Part of a small language model's weights.
Size: vocabulary 1024, 2.56M parameters.
Training: a variant of SOAP for these matrices, 174M tokens, 2649 steps.
Each number is 128 + 24 x the weight over its row's rms, rounded and kept within 0 to 255. Layers, rows and columns count from 0. Numbers have three digits each. The size before them is the row's rms in percent of the matrix's.

# layer 3 attention output (transposed), 256x128, rms 0.138, rows 250-255, columns 0-127
091:134154061122116101161133117159141096143127117127118121157124117103132136113137135114135168106127097097134107150135108103136084142163092096144145137109165132082111113108105101120142107123135119136167081157102129124121110158127122119160161081109128122030155129148082129165108126114098099142079161133134131149137148106108129128107133123163111132120119190149105130137118156109137141136133
088:122145098097099117131140152115133118148154128145133145180127160128129128119139142107138147115146094101161110135181109107149071125134115134112165124109173139069140121108134117115095127114140117155158091153101119126101122141123112108149165074126109135084106131141109120161105143125088111115052116098116134139110134114135135188134135148156137141070092156130128128148146155119160129138174
087:143094177149169153121148127146140154120107133142137103085152124134122131103116107139110110142139179181110144120103151152123164117133154158135090140168109091183132134140149136141154125129122143118118168088120144143144142115125175129092069177129117137173148136096152121105133108137156160122200133138136109118088115149122118107116131111112145113172161096119139132120131091144106132099105
111:139148120132155101152130110172136128140163136114162111082127114135150139171132140125094137114118181133088116088134128164135168150142142126182104171140099139184090140118171137138150125126114189100124145126144124123111141108128148112089121132135144151170149136158121172134135101158124113092139136163121117148147085103128147066116119128135116136186171110142162148125144115144130131124125
090:101148151112110126093112146073109131149113120135111154179125131120123128133175129132154105115125085106164122153140108116133109127113132127084175118098170146067149119104113138114102152127142099134163090141098102120105145148095094103153160087138101126086085109143130111155115143098108117122066133070150147132138163132141120153137115126131119137097078135148122131164132160133137147147132
083:136151076100088099142129142115122125154148139126117147147130137133134104118137148104140139132139099090152108133177123107155077108146107102097168121106178146077120109107111114107110113123131084158142095162121130115114111139120098123140159086135148134082104127137103125165137144116098098145063102116129143127141133108125125184133152149158115128073115176118126135140132152119160135154181
# layer 3 attention value, 256x128, rms 0.185, rows 251-255, columns 0-127
097:141158120153130110124118131154102138104164133120114117116142092154115113131152158134168161121176138132125118146109177116174132161181147116113125144150114125151076116140105161085081180105143148122157143134125097085131100150128077170123114115166138123128142144166130128114134154115148147148166111161170161129160166118120154138123151149110081094149114139129120122106108119155154165123114
091:140103084096079146155095132157084138143150116104107098122134092140073157129124151121117160135087087080118111130097168112116099132135145128116162117104132156115131135149120113103119145183145162102139137104160140149070110107135148139133196127101119101103134155151181140119139088140154126113115113167111112140123097125128139109135133137090140157137133151158140174138124141104122119124129
124:160118153133155110158118082118124115142079139147109151124104112162130139097156108134113162120124117109145134117141138141122148148091085136138137123094107159131106109150111103133076122121099104126135131134098102093135103105103118097126132121122121087087098063146122115150104136126086120169097101129177128140081110108126128160119157113108124131117077168124153147093206142147135148123119
112:125100085101131106137125140156156103109142108133115137127124138095137129104101153123161162178142095123111143120104127124142094126126123106122112145155113130148109096117151162108144125140127135133113131119152154134131141150103098126118155166124164122158146166095113166086112154137161152161157141144093124117162109158096126122134109102179135103171166106139096136159112062140123137068195
095:133146166163139144108140150133127124093129110135165144152157110154140112115136134147133153102184174152117139177167153137135141155120146159142088117147117089137146133140124109092092134070132145121153094143126140114138136142123093145145123131152093168143165109133129101087124117122125142131166135150170100120117145112101152129121097158119063117125133116137152062118115146120182153141084
# layer 3 MLP gate, 256x128, rms 0.194, rows 0-13, columns 0-127
103:106148159110136122117096123131094121122137133128109125109161146137151116118154098119108095123170105128144118192094111125108129170115151144155129104137080130112131135069115124158125144075133167172165134102129112172148145179143095125124146094134144088108140154126133120147180119130127110113105149114097148139152074106163149130156100136108111147126129150097077094170154129136126108143134
085:116083150160115123098163153114146126151133130115091131148154137103103157080139097090120137098150111139084143067119117150108098156131122142122169173129142130116133125160133133123126118082135108130146140143171153136079096160155181152189143136126120147161125158084121125125128124119142146122143147094147172134142146125122149132129126082108157101129148119162102082121142131154118160158121
105:133132130117120134134182112113147107107157101138116079148173145134139139172094138120142150114143193138156132142124138113176119125116137198104134111162142102119101140087101126112129136141109109127123134115098130135126154169125162142146130129133121158087126113147166117147105085113129139123115101170127099127125120125150141100142144118113148117106141120123081203152098099184147158159154
091:095153128108138145134120103172102086118153113137130164140161176128148094168142153176160164127155142110144094155122129142099114097113124148117134155165109160174138093152109115120144116148084085084113103125103147135129086134089123139116133151127120123143115146144083130117096139110153150087148100112119148096147060163118137148108138129149132112115141156118127111074099142126132143138115
096:107137107138100194183137146148140134146133128104159188114118118117164129101140090146100094123139085117109141108110157071164129149134169097135096159122133095094143121126127117182100148134111146142103118130148156125153137125120122130188109148109144110138119148145126136131132135102138121163105136102133136108146159131121139069133099124150146141150127132180161123153160106159142134173101
099:150131127156138153139179113179170094132144153141129131125090159107178092087106138122143136142109114114154110154182093113141115157138083147131100076130133078136148100095138109150142139160130126143123132097153129146136094098098121133127126137174118132151113146092133158169125115135127110118122096128136101155167125097162141161139143126159133127135148130138112079143075142104129081124106
099:149094101131162162140166120109093141143141099108102137163119103075123137094172136127119123113157126116139163203114083113153112120132165113149116116141144129178133119108120121091105119086107133133117095122080137093131135127101125182101130128120194098139120111074143116152112152115132139110118142105133168108134123147118110164113126118115153147117149150108100123121149119121176153137102
089:115172132122091139102103157142148141117138078146160141124159096119150114127154158095072123150133154178129121117086114115119093146116108117124132143173107097152120150149149142145124117097099116120114162137084111115114168134131119130178115146189158114109104179121112132118106113123118147136142154164143104126125191148145135110134114180123128140103102093156162116119144103151142133166126
103:108148113155100132128136116158171123132129107148102157104104129130169120134150141170144176160115141140140138115127067111137087107159128141144118172107138192124103134114159160131125147085143138122169125160120162186107147127120121135092152143126119128096125097125101146175139152098115110141155117138147126198123132129112181136130120104109143108129130166117148129141124139125153190131145
098:130133165115142089105127109106103097105163111134150153091135086189135124110131137151162130157137119105169168170130107150120147126097131156106149168161133108102167102145179148121111155192137150163135088159073125079110113121141135122116155127159108132157139129131126150126137125106150133112102113131146135117115130114140139136105084118125124104128128180106122084110164127152118099148130
105:156157099128142129127105117131108121114141111075101123127116142128162150126111163229137129130100124113141132135124126177126110150088113149155143127136098114084170088150116148120133140092130146139145130117106133191152129166106146105167149110120122136120129139143113155079112138168105156125110094108106095121125094119099138119132147161114101159131118139148106142125172121136139080155091
099:110112073136141143130176129150083086073176114120120075082148132088111121140166149100149129143133146144120125117143095103147125128145151089160094099146108157102119131122092128118112122131102177106138120132166132082138121128096097168155134131127163127101139124110114140137132135136137178146115144130138126133134155150150125135139147123157110183166067114120134151151142119133114089153107
099:141095132145142130141102127113114070131143129101125116142110113133154084145137115098135108145110166095099123140156162134134097104127160160146139137149106150161122129139154122106136134096183071065138109110109145150121142114151116140129093123211140186126166118117105134097120117141141114118122130118134145125125101173150129109121133115105145154087132135121133088150118129126190142080146
109:097119148133114120105101131152112149139149153119154139126116167115147095122119134151076183147102133091140090137129109124150125117107153125162101108145124134125112109123165114120109144099127150119168125207144101135162128094137137129157134108072144071091094093119188123131110136120128169128118119133175123114112157108118100123132118138141149127139118129108073182126089151111112128150143
# layer 3 MLP up, 256x128, rms 0.202, rows 0-12, columns 0-127
101:116129085112063137134103105147128130138149127112119133134128139126111135156146148083142153105125072152122146092165129174110135086172124094138149156151144125069128122128158108125137132085158124106149125162158138101124125155158151133127152127162129130089110128141146137122098102132110128073108167120118118129130175138099165109072115100119106121105135128166134178136103114156135126083117
081:155187105118172165141156092166132097136107145131136160098125138116151117137115139182114117171114113127141114141145132152159143095137105110104112121142070167136104123122170145125103116175159161141124107080101120144158137120113118149135130116098158135111137116149155156117113141134117115144082118152131118100135154120090089147143162129140159119084149105142156166170126082108151134113161
106:128115130106126152146163113144116089112121103128102103137159147136162145192105120150112136115132142163109106134109139104128153129112131166096143114145128113125116149107136133130138154139124137143139129071122149141143130176148143128136125134142152170126156098150175138180101075133149160139130070157109122149175098116189140093154146158114147121083146145100130165115105083155130120167126
090:124120125130139137110161147123168097102145146175108167108134154172153075118109146122119166087132153122171108120172133124096109118121155124125138151113118150101166127148159118133144133157107161144141097109108147138113137129119133113146099153138159150159123158127095108146096182141130105097108142116104138062113116118168114173129120132132163154151126146121142120080109117128089179174126
105:112095111095107135127104090131193121115116126098110149154142154167149169193112117122113136073107126112141097099110107104149149172122120088131110166138110144130129147150148147201120121145108146089148111151120132163106137147142148098114106136127140120143125155118111162156140106134116135137100146165090148130122121114171134099095105127124120097134094114152120136124174127108114188123120
102:141150166088115180151118162111110115105139133157120092189129133136145114132120135137116132095095149106142090113150167118111111135112114148076126137142140174132165132160141127102120129094097085137137157125159159131168131147125153096128099105139110133093143129121150122085076103116113098097126130139161090107149157139137140119168108140079119088093121115097161150112093157137140137130105
097:146178125155087116132093126138160118124098170148144087119114153189153106197105141101154142124099116117118136089126119135102138123139104118142147091144101138121095109116122138111154153123148124163149117126191126133144107124119110086181137138149079123123140148144079116127162103099112126153141126142116083099115164134161128129155140099152112145108091121147170154142105145122104106126132
088:135108144135170099124115105119144112135106150100104108109110174150104136155111083148200143137105107087128141133156161137145128120156168143132114144090144148090143121100128133112133126135173108131126092112163119149111116128099125110077144103082102120139169094129138136137109161135145130141078124096146171121106066118121115141119133109148141112123174157123073143140116160101140126102145
110:086158128133145116106142149147155142107135130128149157096142145131127091168154143106164157107130146111086150117099133128166114134160125084147088133116160183152132085125144140159130138150109137135122157163130140177136130116116125131129124119116115165119148100127145150097118163124082117133136146117085144146098098133112206111168127111129147150139094186131113159134139142100145186121121
099:136112151133116112137155144136094125140109126131132164112157152148175140103092124134139149141165180135130169134170153107105134156143149130135121089119094088151096147108125164126138114148156130154162144069110099158123168152155085130074127168102102149112119129101116134129127171171149097110131107137168147154141100153136109106108132118125106107144113118142084126117117084135162154094105
106:129103138084151101128112106127104088118131079157135141122141128111122170157119134124146150122111099117139123136144167152143125125107143156138133149121145153113132122150167100119137101109165133083153149144098200154082100177108161128140138128185154125134154104105157076103066117152139128146106110118123141134135113134187090130141148075117099124104117134108100120137160124120120137109122
108:140148144087154145100136155085121109152117183128096154151088126200122095090103126133130139148152105144085152109153164108143143113120135138128132145114118090166152098153169130125156116120153136157170148144115144129153131116121137146161173156145128107176089113166123151109088140144099130147139134114155098089163130109127157135111109125135117097142142105139108178118128138154107120110097
082:102190094112122123113124172125152108079136088128166188097140153166135149160116094110110176093184119163145116127117119146125127152167139139124147132132129160098088129107109113139109085138092165111101109118123090121133143107152163146147170117154117105154140124119126131106126117124088120129085122137100154104149109099121146125152103120125127154123120105100120136148133172110101168112111
# layer 3 MLP down (transposed), 256x128, rms 0.168, rows 0-12, columns 0-127
098:168149139097144164137146169134130154172089111177129155122160122140132145115098096082096123115132153118139129124104113105213122160160131157114138082071117125168105102154154109113146129165112130173110137120146108121099126092149133127141143170141157102138121159106098134147118134111116121123118109096084118138140116154118130127179146144148141117155106152134082106139125108145137134119151
076:084094154132118117115105122127119138141139129134122083145160152112086100106096139122160127096124146185134175116098113115117109164108100103119092140101122074119160114159158172112141142102124109140113149167152150087156085140094111129126120140105060112135139152086168112161134121106095134131147140134135120140136077126119125113113136085152117128131129119125130116110109157171162115151097
112:124117093184120146128165119129122119121155094105141113111107094119099141086131119074111126137127173142143110128138145101091116091133162191131175115081121122167102109113136142169133140162137154123166153133126106172126147128162152142150138138142164171123116129122136138133081116109120099146125178165130139105166107126144133135160140095115087099110146145099135140130137103147108142169151
093:146128120121131125122112119138155121090131077088146186122116129114092148135126087134094119147145157126085085138096100137106127127122092096105128100137107147177123157116127110156117151133136147157120115152129138149101145102171150121133128092166130100175081114148165147085111096121129110172127116128127080131111132119146122094162126159176108106164167104155100100125116120144107124101155
092:119137065075162109137143114123170093151127187160117131135110132155147110112142087147117095129129160089108109140145098102145179146161120111163128116157116136161092170140087130149103103169132152128122144093165156155107119116176149117133147125139115124151123144142129130089095135155179136124113159138132139144145153162106118132136154158085141148109113123122140147106170135105121125123148
108:089123106139147099149109170112112110145110140130143121132145158131076129158137133138138155134119136132154153165175139087128144108109151101155087185116130159126139180092099149168076135107148145142162108120132150126140153116113141151146156183118138135170120139113108092099095162116159118149129147129163161133129146121126136084113106132154157117116128140160134152110174103154136119147078
104:103156124134145159130145128121087114160153151117148124108137127149129127096143089134119132164168115111194131124141116118117121119109084111088086109168137097106114146144102102139148114169117120158146119125092072090116121141188102094198137156129094135132147166161114121129127132125135175139113095160135124142136106175147130153102129103139126149140131110119139140115168162160153135151127
092:125105140121133156086103122144119144114137065103158140132143144119102123137181098124081158153156117183118173151119123138168102145080125094089131143160135129170120142173078161144143117129109106116114143152140136134134117108144118103093096134132144135133126138117156111138146137121127126130131151207128122104138185076135166140127130119155120098130133151152149111109097129165136100135145
102:135120088160101116085090127170118124140131106130162089116150117113142128115132122137104108121154121106127142129132182118120129150166120206091161107103122069181166083136138141153131145101154100067137124147142135108156146136131079109136100134132127152124146137137124135130126085122100140115116166131126154084086123143095148166151140140121157134158112163129100142120151131106141151121123
093:107136160142092136078083124135107122108172117097125070131130142081095134169154162151141105153134133134143125153142159147077116104100148126128131146164122101142172130120124150103138119108143097102144153124165160115173099208122117127127124092131119077142162101119150147141143101178101161108137124141142139134130152145104134114110109140127114149141134151125167124116103150114118131124094
099:158135137198109128110121129136130126120130118122134138122088141106103117099178168141100089156154137158118151164088133177148121112134134154089112138125120123096097142130111118160125130108139093180166117122146112157205121126121084139135087111097123114122105147136099109116129145151126149106144151120121158081090120130111123145115149189110151088186138142142139126127106138145135127115126
102:137135194156133138124131125156130130133112076119178092131104137154112113150147131121098104107131140096142084135177105123137143168104175100145133121088156140115151191153126129159137095126098143155148117108097117125125122117104104121178128134118128142131102118151180121128126106099092086188145114114140140151137123153111127171116143111163139142116130137157140103097113130128176134087132
089:095128142132132153123123108159100145135170116114158056092107165134164101156104136111104069124108108165133112124120148081129125143100178136108111137114137104139178126140111128106162088139125079139118189130122125151106159155142141123105139166136111162116110134098169110148102106138148114091151181142133141128140125103134154110151098128170148138154117148099150109123138128112137130149122